Weights of a small GPT-style language model, trained from scratch on English Wikipedia: 4 heads of 64.
Each number is 128 + 24 x the weight over its row's rms, rounded and kept within 0 to 255. Layers, rows and columns count from 0. Numbers have three digits each. The size before them is the row's rms in percent of the matrix's.

# up: layer 3 MLP up, 768x128, rms 0.0811, rows 719-767, columns 0-127
# down: layer 3 MLP down (transposed), 768x128, rms 0.0492, rows 719-767, columns 0-127
up719 100:130130094139131079117100157131139150100118174137127127079136114090149133186136133164118124159106096157101112104150160134086124171113117153104127100110095113130099106117147073081142110156186093129106142105134087138103125145102168128124092094150145152130128097132125109139118136130151152115148145116141113162145144130096104163099139141119121138119153119092127135155130145155171128121080
down719 104:149175081117134161090129144105084121129150141121138176141138128148157079125115140136143120129132131172071070100133128167104134150154133108132119110126099133126127109142124090129109109129163079134129181144103114114123114133145126101105104167113141107118117152144091131143128140086130153143124090128102101137105093150101125088121125127155123113134136164154088166115157145089166132147079
up720 135:093095107135148123070142135134167164162141157113158122114116113163130148150084129089154149127146160129092093144124160070126142134129098173128130147159181123134091135133102103143093153128086109135129118141102153112093141116138103123101132162130095130121192111128071130104106138093126124151130141123140132146142154111137134118113107116110150119160130154106182106120166168118137121118139
down720 131:107163138136089126100122084150138100123139123120113156156120078086128163175103120138149080101146147144134127119111158074114155110113147157159141149111109120087135118165138132148119130121139098134139110113161174153148181126177134098134166135135106130140133147128119087104094142124109142127126114132121113149110125107138066148121098119122082151159092176139167139120096116147149134121155
up721 153:100153156083127133116109205121098104143120132107131102127100105121136133161139144110147137137105113126158118165122143125097125135143144119092141132184132116132146175141149144104140092159106113147120141124120103139116175133092129143103112172186098158112118099134088101133134157128114196100091114134159162126161105125130145121101135162100150122107131095123162133158072123122119130139118
down721 171:148118098173092105114078164149119121130156128133145124125144098072125135126063107123125153133124129117123138130164133171090132188169120136141116102131126143139156142099098128176149100143136174119122101111146131158108142127182090112160126088090128143116130106137121131132125088144106128127137132098139122129148161129136138195127135127096115108117111129123161071082130150130141164120145
up722 097:100110105163118103126155161076124097079085161117120104123115086113103140156158152163081112127159128144114112147105145130141158111174111117133121147085125121143105130129128090132126124135149146112111124127095117099124138131143150140126106171118098130109137117135129122141104113150128168173138139095066132165146086102103115130151115169141114143153087120142204126093141148141166117126119
down722 077:148135121137137158128158134100154118109121127179109118114123111168090147088169129108124151128126116112100121170121114165112218142129121115126115129125156136141090078116151134159123132128102143141078110115120090165120140132153118154135102152114128115085147155124150117123140130132128102146148120117119096090102110109121127122155177107116130117133154209143137106159123127068099118156141
up723 123:111125160119132105158145142150123083154116130134102148145125182121122105105087160130151126129147168143113106148090128060128134116159107107146125121161164098093112165091083099137089128148139125121123166122140180130106139117103135149146164099133114140110150120132102136123143117098151140096094114148150144088116131182151132131139182122106135148101091166149163138107141081129111126113130
down723 136:096103127094156141142101138107113128111087168115078126134135093102148111148157117134115145139115100156153127123122135133131128114095122108134137140069109104143123187094105135133150164155134111129138156167167130135146132147097135083144113094110141139137121087167138151150117097094105109093121107143157065182130124165102080142137138140156153139127170113119126130123174129165144124132155
up724 014:104132132129119152141126125165121105079146143123168129118113127107058132121116159140104134112163140159146125114056142142114134111172094092115125156117106156113146140118139134149166112101154136148154121138116103126109122123109127120108130124110105106108135110200109150100199146134119105143120174205146149152133116110127110140127142089142109106125089162141120118147139129153151157143107
down724 005:129169158152130108088128131055139154115150103104123110076146175122124121142122142136165135161096122100122108109098141144134147131125109148161108141122148140134106112106126160102161161107119088141103097118106100150136104138086126147127113131169108178146109099122136140104145094109167153139158124124167119119176104145126151118140107164121133132163182123118087106126099148117157101130169
up725 012:128118107156138114127144145099118132180116121132073107119123154130136123138128122122118171161127115161108148154180155169156134152101157149161132109124140158132127131132104148111071124148126130145089137127156162108147131155159158133150123150170126144120120152226121181132088121146144119144130095146119121132132103134127154107134122151055169135137162113120132143125118139122106121168148
down725 005:115140091109140136161132126164157118118131151144123109171112104127122172097143144095061135142149101148142162125073105152129114140069127124086128123124112112138163137117155136113112137120119092101139127179121114127141147105119094089145133075110124075104132157127128138107124125153104172116114131112133160199167121139100124103155170125146123119143109150096126156142154132102136162121130
up726 121:110135176118147082164162124206149113163085161150118139152117143093104147144111154122143118162141131143121152116138129135133129085153144110123120130117157100127081128091093062129112115128157138082084143119139176131117116119166130153158142105115140097130149132130121106111130096125188133109145166124113164094131114115121108162118107130126147150121120133130145088151113106130164155138137
down726 133:086132092133155110105164082077143102062124097154121126148130126147112104151134126168118136134135085133126100100137117156129104144129136082114109129131119151082131151162163127156150173140138126147131106115116157125133145157102142075154115113118123117161144111167098159120127132129083160176131130125154108141128143148153139150126097113145097093132139117140089184164095128117117166116130
up727 016:127133114131124084107131157102129106148094105127104102074152135095099111089137133123115164138120140154112135145202127174160077176088148123128155116112129082072126093151093166139065119125130123124090093159090122134152130149139130132097115122153139126098124145174122107121126091105124112135142134133107143127148143146137135122094145127106132129128140125131140114133109126083127153075138
down727 007:150114121120122147120119141141107119103097141148152118166124103131114132117127125133093099122149124131094155155074109149115080110093125115122157102118166162160176110109125129066166161109098135096174163111099131139116121118140141101153117117089153104133137136116113150126167144150129162128086145168171149159127139146114094123158179152125148150134132140087097156107155115158116173116140
up728 018:138101102133115081117127127086111132160094111131123105117131124146105131109155111106157130145096099127116116135157123104150092160106157157157141167127136118148096125112083129124075125129126108094146116112144129152141133138140090135151140145154166127133101161114165093138119116095162143077132118153068094101173119119139132111129098146109120134106136118100120133122091153108114078043121
down728 008:138124102065116134141115105139121095115127133152148117142099115137107134107082120134134114089143124156121116134111074079129112120166111096081097146169090153128107143090129144176147111121119140126135143135096123113153156084167132131103143136127151106095120137126107124155119145141120073126095163132125133161116152099141117145104172086129116111103137170142149194107155115105112153107093
up729 016:130110145107097162158134094124171139082130153142127162171117108153107139139121117113150098113134147103170136129100115124118177143145135123103127153136102184141134141115144108134131134159130116143114145099108119126110128126096097127132135132099156104138145105204143093148136147105107142118107163167153112135127102156213113135132121108186099116143098126129115129161127099130154133189137
down729 008:113157153130139125142106137117104119135138120122108115076124161136130129137108140159162161150139139110095089117212115124135094113134129152162114127126165140121083149137079160148136071096140176176120110102132122139141126134122142134143123106170114181131098142123096120143153122132138124125114140137148117110171101114174116095144094093162161100141153113140156116109084166127137103147128
up730 016:130120165113087133138102089131104134091124130094093103076145137123135103156116134147096182155177099119105138138115094124139108123124128102150107124121077095119104127089112161110110137117154109141159087114119144131143121137114122129070134139152130132143131117120126150115122130133108114117122118120158101097127102098212127091155121118079133087151087081094116102113103119127123110160123
down730 007:086163117099086102114122150093182144124144127161134163118156158160148152115139136095130125127146145107113069125096116103123125192143105107125146121157145125164108129140119135127116162114137114180147147099083121186151112100126112152144123155139118114099116136112126112122126089164123130105073140105095129153117092119118134091089141135156139138091152152097146132119120113133113143102176
up731 130:144137115096145112170095117117128123142158147121104142124077127123132139113146119154167180118103110137151081110138099082146143120127076140117153147131093109082119166145136140127125139144141150133095145106096133112106064141074087133118164096164122154151088145123118132146115111119140128119137144097120149139164114130104138142099160167070120149087133147110179124123127123160155145131146
down731 158:116163106123108123104111078191116108101087155133133145133137078119125165163109106133103108110148122127120135140107188172097115112092137126136140153127101137132156085145118137167170106134153095137107125127124159101161143124182132106167134150115135130137161109135192130125141145143108116100109127122110124114098128119123110129148112096166128138140101117174095089140130151139140148135070
up732 123:097125140130168109153165081154134101121156150132112117154136172106111127091098115139133129100116101115124128163147142113099132110136110131117145131126122118141137127109109161166125115146107166100135145168111117131138140128116141098100118156122139181135103126124095138176130099108095155095127123148135131131124112087115157117089172114140134143034091090163098082156147139158130091149120
down732 105:103129135098108173089097150107145168135088105162142127096103152126138080163158107145105168112082162128156143114165137148138144066138159136144159156127127110079141129121119137134141163110126130149105142131155149133153131140088122082143150116127119094140087147135157107089152159127148115137105115112156088134119111139137111107087136116157147163122146134115075124128090095156130140150136
up733 015:106147151108128107131117129136101122105140097089108111054125134071224109121130149130106142137156109136105113105092115102136138112138120096119119119131111081090110115126111169142147092063135135115193098143129104157116119124117135128088128124148102131127124130112124147102139127128142100128119146206105123113175129096159120132114134106131123102121110125124144102113122141130139125126100
down733 007:125133106121099096094138137095162143114130090169155150134139143125122163151162118115124105136121111111142119116078127105139136161128124132145158110148108158160146117130108117115135191128120077151149154125106105159127117124098127132125114162105160119130134092133168138129134090115122167113106136074151103127117089136105127124099134157139096189106189138113084122116146127155128153068169
up734 138:187150119114137131117156101084120082123145074148138118100086154130142141124129119097096124164115128172081148181116130131138124094202138136106122129096176142127151096107116105084115110137097126134115127139124118160102116122155142161122125171122123101097110105115106150164138142132130134100152122124143129117110153125149118119151092127136130125141111160104105180188109160112109121127123
down734 169:131090119096130109096133099132135089099074179126115149156123120123119111094106119159127116098149149120135125141166133125092095118102109097115132143116097116129082125122135141164144135140139121111113121125137174122140116158135160067149095089133142127144095155142168123135174117168107098130185141130137114104113130152117150136158113153122134176163146096138172082157125092147169147123136
up735 041:150122157135102137104137124148106121141078128133148137117117152147098176136125102144109124158096101141099102148150190144159125105107088112132108135086118154110118145106151152138121169111104128103148081152159162100167140148147121153178143125119111158123144115095142150119128119189136126113136180128127144159133086156136140093185106118141136131104108093096142135153132129139121090138172
down735 025:122104115094118126150127109124191173137142132106104165117154131134150094125102157098116136100140146120166119169110148122122143122175122150117146147148129103143097144149124115148131062169125109136134174135101092133155124072120136103105146123148115127129119147118116102136117135086120099173129104136092109129121152096163132186073128124130158130151131179147109162150146124108114165152116
up736 013:131156137155128133116114142069140149149117122115112127096143129092119109113114135140140181123106139180128154149188104173145158175103149098128138114149138067090103101139127172119082102122117117119124093125108144134152130152142124123110117113142132120078117118192158103140128106078131118104156096113083152107148141139120147119108139127100106122135167141145123090123111136087125135156144
down736 006:113133123129118113098139130101117123124102120148147108151117135113131142138164138144119142122147101141127114150062172124110115135081129125127156123125134169138146126116120117073136120099086149112169202121117086114116117116158091136127076128105134103125128117132109176123115125150132157102083110140171135153106123138104114124160146154146175174105171124114133166104143091187135156143151
up737 009:125141154126120124156127123145124110119149132106115166143126148118043115151126143125096113167100139113136138119141093111148254120122124132140133107155119142102140136143140144171166139151122139155193114125123119112136137144125170167075125134124147147141134095123145165117093120109115115142129138177153129123153112134151112159140144120096108129153133113159134129147129147108138162108123
down737 005:125156155146103106136171153146149160110132145143123117122175146140144193163172143121111134133125152138113157162088151147125121125095141144153137124137082154124145140137057166115147142149154122125135133125121101136165123124111139125142087114106118151124128089166140124159121107084126189136104100102162125120115088154135123107144135124179122158173144136112107107106179100148135132098136
up738 140:111116137158130119132129166162099104131103136156124106116160145101124110166176123124084122151132150153151106170104167118148136207120138124106181126138129134156081144102109075125156133144122138136100155149126135131125102129101074091162111050141133143146160124116121112085119135094140093128140102117128167118111109144126121132146112142127158142147084114094111130122123123127120142110104
down738 149:136154121144139105108122162180137134104142142114115169158141103183127172108135151121114139129130095130129149155130109136131107104170114130118111135113119120121198127141130104106094102114129171139157121114155128161130121109124103089148051136137111120087094129123167131125170117124111148122085096130151144146146130108103079142139146139085115134097129123124183161101144094144096148138153
up739 013:130114140108107128119128093132135158121141120162100136138144127092121096145156114087099077153140106056118150112104126097116177093101146111121099132122059052126124123146143109117148155127096102137080120109153135115162140095099119137090149132136152112149139141120118163132109133117104124146097100133167120147170079137135122111143122094121098115154086128113142129143121120106119130168116
down739 006:137148115163123109121109156119146136140118110143124198095135161130116125187134097133083132132149186095133140103162110105140065134114117132136125131139139119165124126158085111124120134103117124158124113141101100149125116115092132137170115131123116148121144137140120114177143125097088199139067117121141117121150102092123093129114134097155092163103139136094086122118114147128126140107166
up740 091:122115132117126160090113142152165113106129163156115189148136179143124148159083131156136135087201113116133077135146150098122112135154115153112163137116104123076134148148157109144108115098145149185124154106111135107139113123124158116161139161136089185127119128137139125112154153103116109114099114131122120143125113117126143127143166109091126180108127160130108118124082100161119132139118
down740 086:137173155111112128146115123106131122158147131104124090128174124102142114118168159121110111170109148139099119103147108172128131117069137135157120129150138111123098102119133109093163105153128118095083092137132117151117129132146110154139093161082109071143116101128117162147160117117143125137191153077103117105134138119156117105109129177147132127130116117165166161151123125127111091098167
up741 154:131120138104168132138129159113110153146145088180136065128129137157118126184105122082103140146135155134169131116113144131143142193144104165104156127145140120087104134109138140140078115130147084079116118125144133143116137128160143134121181113124112153110154126131084109136093134113114122127089141150143151119103169127112158166102153103129139082159102142133124134100142133130113072110139
down741 160:140098069190142159162086156146138155135164134129102114105119122169123141101141145114135129152080071119123123119149110106120137135151097154110080130201124133108174123112135154086148114142101124114136116112074113127109135141126160117112144145151114116108104160135147142101127125127114156161109139142152146104134149126146136141122119078119134080111087175137116153153164127130107137127130
up742 148:130095096170167124118156161112107111126166139163119160092109140155130156090151145126149145129111098127125068151154134096089127111152130128128107126145125124146127135117152104058107109132056119156133116086106078120116097155126154165116099123152161116159146106130089098120127137117107127110142143120108098102165126123135137130150143110126140083130143150121124140144174178137162143137148
down742 165:113117119170108104169141074134122117107128133119118140137096150103129164119116123192099110129114103138101168093126116087128076177132114102106102097138115123105160126090087103147137111144151151141140152143128177118120135159134122119138158126111113123129146152134108110161136173123136127180126138144121142107119109148107129128132110161118098211108152103125161154127126146147078092141141
up743 130:123154160074139150116139115140149141139137137140175161126112121132122127114078085115126157147133141135084139102127149113125124080120116143112144125151126120113156137142126138115097102136121138036117133168158147138123136145154132139122144178120090135138114079131101122094136155083106152095093125141144095089112133136123117132123153134128165178085117129160105167144120176141092158111125
down743 149:144158121119126142130118168090110119138145126141126187084113135140128153128204114094110156128086075131123121103161143122144139141129133120144104119152130125096078111109126096147130140124180116122118142123119096158117102148100138136124064120119190137128169131110161126158122142154138132121123109120113113158146163087123116128099127130130139104126102144116119165106174147123159065129160
up744 136:095101145179161135148109159105179146147144125127123135148145110143132078092127106122103140137132119139121108140141145142121128144146135099130186137123142110119123115079133107117112152125060154102117122145144118193106126116112126137140131132108105162146155120141131119090147049115106131176085113128128092104122107154136072122165178117124151132102105131167106130110119146131133146122148
down744 138:130104129118103162147118141105140109152079138130140123145080148126128149134167163116147167117157131130108134146132072092120119146091141139142088092090113137124107128075161118133148150142078157121121156118135061121110140155098152146139148097175146106118106124149124145112139125126130119149131098139145140193115131180122113084131138159148151122115143143097130094127134150076087111127144
up745 150:131139166144135115118142112109109085122108158145164139128120120124115075125146121134109144139116104145121107198115126083167150083126157096114181118080154116110101157103156114100118113105101163073110143113137124152119094139162152167163127153107122096114192128123122084113126123118121159159096116123127129129129130089119109144127188133131153106128104139103133105161136120115143154129130
down745 153:110093137146120150100176134139108141146098093127157112112137191108111089150089119114121101123181163112111102151141122111138140117129141146129125110161172135133131108098142140124114130094129166133142133141099103123130133144166109150148124122117130170164154117130095112119127132102135105084168139109152154110162097087151132092101139144172128178142138116121079133110111189088101147104104
up746 014:120119111125139112133144119142121145150128128156134115130129145136060140102154146101118099149107124106142146129105142114139126125114134186155123138113129223137139147120121114121145147157127140127118140137144131108129126113145129141147130155144149133164129173058119154134110124134163140138123125234123096128130078134102124141137122141058113140110126114105125167111131135141122116072106
down746 006:116129127114161156128115154138164139159157151127142148111145085124106133121118134112137156133115155141173170147146045140148125148157146140106090147141096131144154119116117143185132113136162121132158123124134153135134164125156148141179159132144131116090146135123138087164118129112101146140108135101118159181136159128135154134122135127125071113151106193154106161147177124093125120101120
up747 016:121136136123088165121120098117166154108127156132077112128149095094161111138126130096136121131159126129125156130099118138117126135120159081098110119146098101113120103127142162121112125146117111134097119115101133094130109132116107131100125129121129094133125109150142169140152119123090112146135087145150146132114108140209126104114127100075090101162120147128110088140124109111125140239134
down747 008:105139127156116119115090132120136124128124124154113171146115157128135145142163092133091143144154167095125093073145168083126101135101113149148122113131154159116114132155077091121125120085128154174150144124118091158122108129094104156172121114109112134101139148130128131143163124136122166107086130127164083150157108126127118108154103133161161132129155104109127127121085124184167141146174
up748 135:104120084124109146114081160121113137102170135120111153118129188127130138163115157099099111134113171127116144118155157090158136164120088170126130152120161111071132135111180109153120126144180148136121156094094118135154149114104120126148127122160144154153124119130090113129139185172120146105071120109116126115108150117136137095129122124115150164118136127082102143110107104174118132130124
down748 166:132131154134140116142133165126138108159122196113074161150101138108118171101112118149110125129169079142160129128107088186083116146172148082142165131115090145153113137106114096099146111138131116140115138164146185158109106143108135121139127160122102093081137094130163142138128102106144120141125137133091143135107126149094082106146124156142149129124141159102132113100104102128130121141131
up749 136:122125100156137123088151113135103139061157131122147134124120116228122129152128132175129151099118146128088076194103167128163172127141123102121131135111138123135105093134125124128095131137088131154124128137114122104116119117091126158120095115125116111119122148136145102132126135110132149109133135147109139157153112121131131118105078172112154113118128124104181118127156138133150164104065
down749 121:108173116139129136122139128152107130084105094145124153130122143109129126119149116119157155113178124132110121137139118125147145172116112175099138105154126135140131179193121142105117145107143099143096109158171113075146125105134145116096153071120120079144086132131133152142127130113136134113148098150164141157108088149101065146125141174104138098107135118117159130113123127183138169119134
up750 015:133163169116123111150112132118125137109120139082089104058143143100157098145101169135136188138197125163107132134155098137149188142128130093092128103147116136103117128122147185133132116093130129116145111129093136152149141139127138120077117124144110148127121112141140137124153127118122099141147154118119144106161177131202137113123157129130128100151110127130121095114123107116137156173132
down750 008:111129098144089102098131120068128134111125110167130139148114159144133163118157131128120100139129110112114079087125164110097127109098109146125155103129178154147117103141078087076134157117113125157130173110074115156114121116073108127139099147117130110119104112120134151131138089114132145103105127100117105110116114134100106109113118169133138165083182111111139143117111112162100144111161
up751 140:122140119119095073129130130137108115092130111119115153144131100171148140089194168145109171081118088111110146140121107155114149174109098134140160117088115121092139086117118089136127106130116104101120142115096137096127101138126109103144113104133114141135123178128147109140135154122159146101102160152177159186131127127117147131150118110114155120105099152102147123099167091149165104125127
down751 130:108134155148095139088143100100119078098125145104149105126106121106118154162072113123162106152143153153128101122092124092121127132101152157079097087108131142099114106171111155151176132135126119131120112145142125203132143103140089111170151139131141092115139112145158105170126147153135143185134106135125118147106101105122150123132136157120159132145140098117171149160114101141146128112132
up752 139:151125125136094109077140136158121126121137112131157153121143130122142109101075111132145125168124122139115118166135132119083123075141180116148140117149133122103119073093117099155128090141101115118138158148109127110109137115192139145141129126127112115076128161116130086171111149143117162136097144156137117161150128162106132112102092106156159121178113096153085192123138147106136117139129
down752 145:096157156151151102130120109169141086099136130154132156079108150121119168189099110178172086113136082105143149100087109161136149118125132122154144107115105126125135109140120148155140106131148133120101119147161160141136123134105101089109129139109116111127133115162162133131148172147146119152142125134153121170087108119103093164122092129133129128099103121133165138140111094147143067160143
up753 124:135100100130139124106095183107102129100129144145118114107100133136158099074107127085129148121106097135131112171143129103114128119139091124137118160110149123085122147138147108122130125172113098177124155085088121112109078119088137138130116139174135156136139124124094152166136149135150145082096130113105124110158136132134167111182146080121136107128141126122164109134141126173149126149067
down753 153:121101095134139094160136132129127066146153123099058126123092159098141133111156106101142085155150137142140135104107099159106123117118155124134109113146131128112146151130125141113151171139120155109158122157070144120133138169144149157100121108157161132115090158150110123141123099109144137141154106106072141114134112120124086150105100110138121095142177185165117116111142119137094117123170
up754 013:125122131118145113139145143167123121113112123144158143135099177130074122125127131131100119125161121133151116126143153144134136125135116139163149147111094192134159163147149101120153153121135134148106146159128129158151167134114136125114151128138131128128165144213085144117144147152136119139106208180148131160151156156127121134141140129218150136124099135140139153146133115140159156102124
down754 006:142127135154137125130106137119117128110148120105128121097132150140118117148060169173127114154125130111118165128172057159120084098132112134130122129096171105152146135125185171086123097139117130113076083132120158154130144114102159105113125124168108145151108133132119142111147116116125142142143148149129169085144134111121109145117144107130121129155132168095118099135117187077089139111130
up755 019:111146121097126130134131120146173142106161151147121117145130112117239120123140148093124104123161143086133128110095129129114144098123139089041112109136116113122149126142136132140151127130124136128112142137117102114089105100116142122090126120117138098138137138175120130135151132142076114160123121060140126144093124167144128139122137109165117129133100134140132115124152083121119147196130
down755 008:123121125172137126124118137162111127152110103135124180123107153127117134174152106157117138145122115103121153058211148112142109146131126139165146116085160133132147100151106113134133109102141122163144106129138124128125094141062119135158135118097122162131143122134154113120149135089127191097112132111152074116164118144132135134143091148118114139152118116096120085156081145147123112150150
up756 114:114110119138142099145151140134110101099123129113134122133162144133111161126135090122110143141123152128116102139156181131149173118145097144141155133111128097112135112073127099138085070154134124107080165113160132111113103138121139174164111097114115178141181152114101107099117165137085188123075148135120134087143141117115151143103107116137157150128118137095163135121146150128125109087106
down756 125:130085168120142154192088128125129118137119132088114123124132108143111150128143099127120150130117128129138070117125160133119140130152085136140147145168149151118135120110129119113129075102106069122120132129173109120176062159110117160135110165143148156097134116131103105079156160113126151117107174115127147114145117135107158134113119113117160146060140117148144147159134155137108107162117
up757 115:095146177084116114153120180159141083159085121154155162147137167143143114148147116139100137161157144129186117113122154100082109116129125126098139138131163132152080128130138143126113080139122161130132147094133148126115093137152110137136163131165154119111129109151101175102119159113143161144128159128109131095127104105099142123100159159139126116107071117105147125129153149121135088121093
down757 102:138121102123140113135119114097135110095147130095141111108168096136126138123109100166128124099127173132143176107133092121094125161159152119160133114101110130162169139179135149100107142129131119092110122154130092124132115122107163097113070106138093126100157133150182127149135116155148168154098123154167175123133119104155094161141125148132135134136114148132154080125100095078085108119137
up758 035:128108125154144126137125133150089115147097113084159142158084137137083137141123117139103107129109104123105110134123145091109097114149084176176133106121140189157121149130133094111135136099136134131177145121152139124122130122134136155208119134122102170154103119107106161114102149148163145120118162142149116138132137089098106127137101131138151138113118131113123176138130145178132104056122
down758 025:156147128102125128149139109116180114115133136115097089093145114115138140142108153130129138120147141144149136133103135131154216123132131098102097135143093065134103159120149155185108106192141123100054086167116115135130135125149130089095149131126126120121116145128143118130107110105111090158161101132118150121137118138150162138109124096145104095160111144161132105118149108097124126110117
up759 124:120117172140146133163138147134130095117131146155135127130126143162130074158190125134126141119089119108162079129137141123167142142125119121165137115136101122111153148141154117045107150130099163119109140082144122154113059141100165124145097105101152148136154149133137127081153111135139136105115106131152094175139126110129117093136141102117110100104127157093122151087109114154129152135140
down759 133:121128143171146152112129091091095107145100145133117106120118141119120124096169142131145113105147145111161150089114149116146119131119109114136160105129114108157146107140119133145143170165128098120134071133165152110167102134081133086116181102109125092167119095131158134103117164110119136102129131118111171112137118106103168125113159145137141139142132136130160058145195124157128113096160
up760 205:126095148135157135133118107111168095122126141125133111113095124151131119160119084108192118155119146130140116145084139115096146143163117130133141089065118103124162134122097117139146100155124145070106113150130172166122123133133181138163158110172106142118134173130106099064126141125132107126135116133164138109118126139162143184118150128113141131113085119137113095170099113134095140127137
down760 304:120159124127126137098150057125137123118099102107129121119138110110143097155047114135126109113136161138103156103122102105124136118087117093134142128116169128099134100141110143171128097115150141101125149142145137120160134132148116128155158133063108122133160117140131149147144097159153196174129104162114154144124131120148151135127126177141100171132086089121105150137106104115161133106108
up761 126:096133110145111124143177073116166098106118132125149119118098124104129103134131141111202131121109129119094119143120152115154127134097129136144137082133084115097106123132168125143164138130141148089136135144141131119147115145130117127157147092129151124134122118128133090107154113110138175122122120168105080134122171121154156126146142182115157177090120049099121142141145112161101165131103
down761 133:157125112159130159120124205131115157141164123139126123140110118156147141140117122115110119145093092108154150122175116128091156141157134130096076118126123117124152124101152092123113131131143129138125123106089148131088140136113151163120057117182162135116104108130111176147119120081131117113098150145151102145127137125119102139121109080122092118121165186158168113137129140135088094139137
up762 139:159088147117173119158128140096092139124109149152145151114073167144120155124144105118124138089128133142111068107088148108100129167129153148152161134127129102112127154118122116126116149129132120139131119101124139115143074145118152100141142168123118148130174085137105089137127179099126122121152100123107130127122087159117148133082107078105133138161096141115161102130140128120201115111154
down762 110:092108115153133095143078126119122140130152145097115118100103091129140182154169144113145141122121105136151098082135103154143090130140180150106135154138159117114085164131133124123181143139121099154114071135140104129101098151159118155143097111134124160075129091153132118121141137122118111134125123122101111151092117112133075123131131105122112154121148129125151179138132100155147165130188
up763 013:107141136128121139137127141170119113113160146108142109114108135135037124112130157147089135128139125152144103121103137113140092090152077136144114133099120160107156147111143132135168119134157147129155128140146118141140125131128141133097141120122096139151132125133090175113132142154143115160115172254140140125130116104130105129139129133113144107136088124133129137131143120155163150075100
down763 006:122151129156141118105110167114132186133147131120149137107173118109124136148127131099136125135093095138151158150093129176172139174178116155144144145114121143134168140116134191153177149140135112130133086123143175154134138134107165131133154155132127154113128132106159106097115091133149112120144115113086150142153110160121166116101128138111082101155145160137104100146165117101156113085116
up764 012:122130102131153099140152158153114106105107124132175134121114174144079147111107129129106134107103155110162123134126140170116139126133104125127151112118148220128161137142127099132137135122138147148050150155099107112118122118128166114138118127117119135096156130062077097106148129142118120124132156104131131150078146147085131168127143130142154159086123118145128155117148109134123155083136
down764 006:130113164108156153127152123158131134149126157078130064133136106121111132107114175128134124150117129130117182129089084186123159104089152148116120129087130098129147118098150150127114124147139132067100107124133154110110145141141132099118106125117118115161102132123121134096141154106137139166168124141132162110146159170125138140153113152109099113185074127133120117139134145103081091168139
up765 137:161118161138124152106102149117164142140148127135119158123108152130119172138128086108120149117124134125114113112132120065163128172150129131150162092124168120085145133118134086105116142133116150101129114071114145168122059154114110121143132134155149118153137121131106152115120160105100120130107111140155085117135135110144171099156174076121116186101098157098126125118152151148105163103124
down765 126:102149132111149094118146114082136097136139172081121116103102128128134098089144113147149138121147163125129165165108158136152125132111127096173136101093107114146142150157099138140172128160097120149138134158131101112121125143090122102094121163106147125152126130136160142145122148131132093152108109128134147183054128122112145105137107129147145145089125138090164095146111074178116165129111
up766 013:125139104131144089107146168146097122165137095094147128122110132113205126113153113150113083127094115110109108120150139084127096120132097159180139126126159158118122114141111131128145123109120140098155129146173135151121142115140156143159137127139114152150116149051117147120117123129164119116138153125102114132105141088085132127118120145149154143113160098132156147117122149137142129030123
down766 007:141111114128125105152132157147135125117129128121155118145131076110107113149136132104115124100124094155150185165078103164170147148159142119100141117139077124122172136089146150148141130153112103096147111098159137107134127111127171089099148138103132127120129136123174102104103132128116098130129104107093158136115117147098140134101167117077083134127105149129137132137182112088121153078081
up767 013:141131129104157056129137152162088134108090083088143104068140163102131137112122132085122112118145094087089111120115141095120117105147113115150138113122131170121105116139131148121168123086131135106131123173122100130117133118132129118136119131142097149125128140058103129087116111154158102118137145096105125124092150096092125148110134115117149123083138124111133146101134125135111121052100
down767 006:133117131096122123121125119120188138144137131135133143182137101152120132132134150108139089123137141117156138110124110078126221114138149162100134094155130107141136106114113101163093170177101127151100153121113124124120144123106140116115130177111117111147140123117159140160132130088120108142165118093101119115101161164097114177087138175099081161134135129142116164151135135120099126123129